{
  "d_model": 640,
  "norm_place": "pre",
  "parallel_block": false,
  "init_std_o": 0.00318,
  "init_std_up": 0.0149,
  "schedule": "wsd",
  "decay_shape": "sqrt",
  "train_tokens": 478100000
}
Each number is 500 + 40 x the weight over the matrix's rms, rounded and kept within 0 to 999. Layers, rows and columns count from 0. Numbers have three digits each.

# layer 4 attention query, 640x640, rms 0.111, rows 351-371, columns 160-319
489505530513571526519472520462516498564494536490562502529546518452552463540479448457519477554534499493538550529487517503477514451552490496427560515475494517496450525469466454441398419503508524569471501514487502463504512493482497475490471441514605503512627508509452471534534548586534466486478577524457517561426392536441459487485489463538427461485533523486464499507484509431561430500490521450499414509476526464597470517543497482495509529542596521525533570512517508505542511514588446
448532548464505576507458485537507498583492432458468485513517477488538534445460460516499562457505573458524531556394451528482533495587561600492507453502504448484532467510513528571502445522545516496515562493419471481476461512549440517500416501538513549473489485594527523456551497491565548477552500431484469496428521553527462482481490512481438464512459548536513447474495466515440427436473451531491548520482532496562492532534512499487500488468488487567454490559523530449479406522543544
519517518481535530494564490517526511477487505509504467457534502554464471529500532510462488539527537459481453477462467480595490533483448450439506470456457456537445495503510491537551502423468483502501490494542505485466501537452520553480473524500427562517526506462546517565506477519442452481537437513509548459519477396511524521507552465556469549531571514477513466401441545493432517460535509470498449438564469507483495434484525579535448475497491516552524457557456411486504465541433520
575494515525492577508495497484543620498499590482465451508522440446474530514541521453538441538546524488497455555469480472574549499481558479488535517462526395533524560492464491560485548498431475580492509462522555471567450526460535496442423543500484533490503545505426440511475544522613475494579511504477485463476462394447457492425471521522509571493504433377532523432493512486531480483460531491441522527498459535450551437551481390506448479484448452581493570502551542581519488482506596
526519521511493476513531555490514511517392491495550530562502522554526459550500529584494453488439521528502474511491540539465464499447525505530497521500562489514512492519563528529431543570511404471499443468523436484549524523468511533529445531492556494413517536488546519532523462473473498539521537543556511539481490467525432463457520488489528550481459496570478520473481499533488437473397411559522456442507526525501491488499440513496473454531479520559492506528540460506456442534519517
571500448447499514422452540449455490568505517504443487483502458529520540529443497507463481474522529575442459459452499411555479496459441465502528489519454543459482509457531531545477502460522535416475508541467497510465526510449485441506597504481536525449496518489489519449491479472477507366493463518562486505518504583505511490458501502528467464514549450463490545550457456452462512503513478585494604555504491496435498462441515508506521510461520503515519477493481535546490504493564501
572556472388481468506558503443524499524398469489438524486513529477513406536486528473507554495510503495513477527514475470577523423482518525436488486463507509471452607398533480563496532570466506499536508478449484502495481559524503519513515514491551490510497505475442566522522507458509550531487486526464498485551503505563531445474504524449439501512513456535428484441494476526514391514499476497498560456511556477520428534544470460500482545501471501442495488486495511489444519504482553
491549470499483589481389414521459558508470500479531471453511509576506465538527478407519517470473511481489460441499569512562437550551482505516524492596532433532477479509444545549481436560482499523454475447515432574562626499446494498510503463473452516551532547438474545427511504554517542507510462513465538462511489475536464495444496461516494486563531460506517486516483487523426521518584538515417528495476515558567541514569557484444545576442519465511448542457559441531394475512512465
512515467573507497546481490508504468490509491532496484447470491481518471457477497483501469465525520530528528534444498474639506503526449512503513509493497501551525452551566567532486459534489446469533514495504523552467492478506527474534485430575483538483456467513545632481488480505417470493553502536487445322483458437488416450542460463459496524518515432492533509460543506476505535441552426564498541574493511461524519515490444505403539483502430511559448432543453498480565505469516547
502474495499470498509531476453427518561414467494457496554493509484464520601513464554479554468486458466602500489540446531493485458542443467535398492511471489467466553564526473446493466455448493544478476505489553487487369567442531497547514514551502492601496448538482522483534410505521422529482491569498430529579454458513476495510461491459532523537396502521587544440461463573502467506553452542520491484526494558493495486434506454557475444470447507491458496460438527492499513524557513
519529562462461542536477530550543408460555536571570492576522515451571523477495511483490494509518478486482563477384535502497452489598500479472446444552504516465494563460548553498511483576549434432425523478589543530447504521533524499484470482502525473462543546415577450581575513521517464486477541498522515538466455567491472525509503461514488551500465467445475417460492576460489490539491477565555520443501445550471512524487453541524556556504480570491517514529527549458521448431505460
523490551535538483533463544443469473508518431504464497478563539545520546532434505511526507480505508529569491504535535465562436484551500473509464454416523499501624463528463477475445478492463494482557532521486573485489513520520521517494513482510473513471494503512483490530495494513538485516473458520521534440467439516533471471439498436472514516489514437463463429548538572524526551442453525495521500518529546471591478546534487457506457520516503524494503508587511527506467498467549399
498542536467510484543512423495561492495527465413530498554552511511479551496470539520544527513460442488507598521510470546461475535485515552499455431427500511487540428507555493508605557445497436510556499493474520542410575518486562492462445497518453519472500486494475501510477447560425486467463498492582503514503533467526572539552483606488458514529493521478489486511455517508491476503463474471495517534479453475522594463501486458484476549475499452491453483506457441506531542478515505
565544449519512540546426467498471546458509443485554481545539482477601511539577546490505499527474513473507497519483490503531514476469531465477450484576544537516483402472453480514538529409565521484431559505531509482452553503562495491485472488503420488480500483533508536628506498554440520436431522496469470520544502513453454550460461556539434496492520481495477497578549548494556504467453423500527494586510469490517594428461427455480505635479457462423495470448463503529485518468482453
508484476486512507506520438484496485512519541479426468473518530462476511537477423512474522505480525514443531488484546416498457444544493554516426554500508453495515552474559458509510511407509515435468554586493490478545505541483475522471541471452526503450528538498457471489520504489453547464527563495554525486553486423449535470534424501452440527510565493517511516495506434478513566562524446450518415456459499532489468412490443534396450440464540490475499488463507502523503520460448602
442467495432437545481482518482460567509479466452487489544542531524443507532515570556491470529516518585552482583549433506480518482489598520474502478484506516474522532470473533472521597546426537514478554495532505519523488565524520544523514550535474487535490533520473514393536533576550488509523433503477548525536511490538545384466428452470506484533575492538496466452489531613513467501459515528496512508552541450456458508510452459501503528562535460475488506533533549446449523487444484
549535500470523477517472490487517436508485452552520590497561530439558503493471502478471495500462589461497479529449554437519512557448486475471520538495603498467516425584490544485566421498472474458527470517529485500483483488454493558509477530491451572446506527496452505520472474454528487469523534493523498540527477495489459467518456468583559567502487485473507533472392419449564590555533531444481486535532501524478560443476472426509549491525457469533508513504481542535488480425448487
562523507511434486479516524495550485510496510498546555540529466500540455489488524538445484547515508446508481521537505557449520465465537532483472428477417434452465518494448543528547568576512511477478499525502548466469498413501511434459517481502493534482493456473415546525479506544450459468495535511502603536502497434494472476489516460478477518545533546511542533516454572450507470553536499499567529529490448418448489505499516504524487445528473476481550442544499570518497495482500547
476564552605548556516516565439533480568526472464519500533446545536490466531484380503398467542507556506511584481553501422507505487481568472460465568464513580426489546441530527453454457486483501530539571395518506535538454514469519549398587468570521453489499465535496529448501472492525514480443525519506504486472531491546531573540524503464491531397490516482423489555499464525505493549442565569464472453507533530590492547465437534491518447511518471456503466557527512496456520416559530
483533511454451558515517533552489487493413582512524500516504525542553466500508470443548504502497458557478467452472564521556470492530502542470468489436523536493518502500514531510509542455466493504507475536470535477522533523589511515459494563486464594475566537505526509473474465520398544472623475393513543480516452487535516536488488486527504494500470479506526535402537517510462588471510500458544541463564496406502509486510478481558501460541521535502478494518531443558461476558483489
424510557523515516493538520518392497491436501512474494451451464546540427521497471544527547499523498511489447490471564529571448498519502598492450507520548495550496493488488506547536572530504451552476503476529577515506549490504503476506552578498464529521515476521529521510498480471565589431491474473512497472518533528513500545508510496499472516575499439481467464484510574478557577488459501540486492552515499461575518461508513439533530443493491480474462470540559550455518429438503579
# layer 4 attention key, 640x640, rms 0.112, rows 351-370, columns 160-319
536533557501457497496490530412482486541568497551514512552560542446478580491490479488563519504465494511520548500481499516488419441483494516520442402477408451506479494513560468519459490490493481539492553499540573415509449465513514481441506467576520512503505534467590492451571483486484515471451477454537609550498550522519558555485517482486534492497504543481448460497592511537488481464441506481457453541526438452500502515520489514503391526460539519497507511518486507487474458526540441
464507501488478517450407488523512531489565550486496483459450544451529541521504504568498569490509591529623493474508512521462479494495513540504473446524560504504504529559489486466469553536544476567590511483469448548468514486488473529545418467462483490493463517449440523513503512540523481489454564460567505468456490365534451525430422561431481538501589448506622517562487448489484538492506499492484509469530502460480458490511515511544454499484554530542499457481542448485540512405507454
529498490485528487426510470546497510532449493479553548489538507503491512488578551492534525530490501558492475542606543576544546509525504493548482456450548569524515486418503587477526500492452493488560470481551486449532500497479510519498562497465540463598538550555492522509543588464442524474517479515528484436501499556548525514526577528521559532439450511513528482529556538531483538481530436487494516513459465492446511513466553458420500504551456467483412481444524510487544498488475474
479548463509533486468517520508536501544442500485503433509555536480463471500484522472457440463553503538538531500524523574480566457464545465527493567576479492445604547456486470438536540486480544491596549425503518479500552499458562501436575526465497571467536534507466540456491599547449520573523437538472433475484471510515482536569433558505453473529569460530534507476497379474516517440522549515537505512499511557502462435493455505496500452494513543532569590498471535490481437567522513
556472426436496498489513534468510542440501458472517415552557549557499521496461475497515562506523498441497451470468505477554544463581543473564486506487493532526520474455436473528501489521557477511525512458534480506498527538481504551533463487475415439519485522522439449533508484505475431477480513547473508484524541567571518515431444482421467497526458453514521553464495494477512490451490444554538454506504589500545521488552538480490457507469524503575443480435531511490528589483509478
521546553541484511517499529479473456470507554513533570531510508425491474485487503515496451485480475523488513525454543447497552551556497560466384512487506586576526564526435498570497514513542531468445467469506460499505495536462564485538578491516494446528521533493432541539423500517548544521524529434534497474477465534501474549454510536513440495424505484563412471525589513464412507488453453494496460488538524457497547417517508499447468499581553482512434516482529527483537506547500450
509504518600410508449510513502461476476487452524449479461553463559443488564552580497518499472529459519477519504522504518519528493505552547547505451448467527481502482500501557478508559493515414409537489482487447511546521473425466538520530566494535522497482485550443562475477455496516523509512514511529535436533505513429481469563498531528523473543463504553495605547560462493535506426550535557520555521473510519503482479511542539474508490485421464532536480483545506514482437549538454
481539485577507509532457516557483539502496592502439501472529465520437466531428551531487488485449516550431531480492547502548469512511490488529505492505449458558484539482517494531519470421530493531515441412505423469502500514478478461511519453538529478548464501415494473515469513418572507457505499446473530512440499502527493516452407484493499493566469514569554463550446467495538463448507475442463555474462551527501539478550510513456507472504525486502511418485503572502486461457483473
506463634448467510509519487545501478477500520501425536455474441484568513468503528463532573531484520484476512446527535490525554545581526518553509523543461523518495456537405478585502406477562443504487515525494468493497504494534516469540537567532438524489549541432500497486457510460471475543459476471486457389540470477526472499503514500525482542478513468478459517522461421485494579502483519510492407484504540469440557488504540494463515515454542480458468480518491490468553445445504528
550434489455478432547442531526502384548559508543444457456472487470630414514540475534516516552515532471480499570524513473471500480451527445508475419528483526535575596504528490535531565480534489452491519571528500462504473543483484593481519462485565497478523483510505480487454524438541503466516482462464569431460478553500537459429544568464414490511571481530431539483511519541528492461523524435512439482461402467463508603511574532557488492478615490476413418558486556545532486491577508
616488512496544511460427485433534490464470528487497458585492469545478573484519497499515496544513454465522501519480499457494579516543566494505395539514454555511491538558499533449543462522483463509476478451579463407474543484528463442494444488499501549514528498487520486495458490545549514499494510497526545479491499542497468499543460529478510504501504531510487455487528459524475558509524498485468449451535577444458535364512490530509564578498512501568534443544552507489510543564428446
540490426534488496590527528468475471531560476467529548558432578599450479455504464468511460508484529535548458467480474485485529463496506521535466438475492500466446513606509538439538470480499506410505537505521528464519564496513458479514482411494513567508471515441549538534516410533495521448557513457514485513460380545453471514468469460492599547545495500578546503443499467480473561493563433463532416551522408500509521488433504513534437447500517470461585438522494544511542506538455490
457541463466520535514522518487493478425532521539585546486465530561484503463441500493564547509435474513524499511575493512462493545571538487416521571461648494491502478512504467570468515410466495527527474430501498533574489577439500518498520474488435513489495478548485554474522468477424441487458549503465501516476464505516507550537456528478484493491527494473507484504536553460513435535473416553516514438503503450519521519592483470503481490503503548528538492473482564545502482587422467
486485529485433548475519469499510434495489551458510554389555499493547553497546513535490512569530476558512512475471469509485475508537490434475514496472464474504487489555564550416477545456523461497470511517528530512497552415546443520440511497445552552524524486537462538515460513560539455535529470439544456450537522468478460480526554512415516540506588554581499512571515539472459500547476479486400543465551524504507482422531465490531554476513509490479579478483504495484437461574536531
459461496512493425499467529514515549464573496475427457461497489579463463530470533515474444490572514419588536536479468507461535484464544535611506408482587493483497464502542503442490537494458503534499551423487450472486522514413485500499473447428524543452534458497485501515410452481499549531566495454524522506501506508539458529472523456485465517523419512545474460467537528605479413536516505376481463470560474398576442469474500528506477535492494526539573462533498553487527449478487519
534524487517469544531452488492510519485491536445433487499518527527468499503499490510500472511549401530538407498432487516505576509554475437483530442576450595533494461507488461514496407496520459495516476515483486533476485510475460476532455436461425467474507533477457524573452516494465476544478501541478394484499509487517514420490544479461481542503444474450514534493543569577539447553472497563529499637468522578478497536533530552523473483512446441535557506560496457504535528444536516
606513520516527448529451425523491474510457555406565513490481470418498529474466459473491473547478456537508517536406474547559558603534481530473529487486474494428470476495518464489508453467524499492483519530458501536469459509519479487475537508491438490489480513516508421479471416437540429522519448435596480469515473496540545567523487562510539508510531525533469492554444566529465456555565483542524527520494541594498541507504545504542512522472532505507491484573452535498463492454507463
459543499513462545524483507534513393480470553432529499548452548442540433489483500500524642577471505546514503483509510512455482522494488477509472477495520442503476488416495518469441548499546490534450443490503506515478518500452499545479449492531526504482512455522475519491455547493462507521493563620530480457483543491529480493465452472514423527496488533490510504469487513485544462478490424473589508460490557532558455464491484513467461491532484537535538515505557486463526563443484482
566479545470585497501494494504511529494480526530531412579456505561480576483496489499509444504497441511466506454495471444534462409430513549426503517545492536485508491453467462514549461520533477456471526542443487534508385515403490437533543472558512581537479580429489455526457505435475468536552497496518430506503497470415496600517432508464539533423474442539513489462514569459483538446492456552511531435580467462598458553466532491572564483490561491502586452485473524493484447517511515
440543510489487557460494514490422457493486470492543495487471498525521503434463537480497512546548488559462515530515494475534465524442476474504520436534504497486408573505516498483561465407517507527478486512456541540562496483518530494478549537466479403519493487618551505553501460468479491556485541509541471522538577452602488497495486509474533534473484490552561601493588537455451525516516475551589476490540502489547510518463555484463486523466500510445475540597566479535509519480458458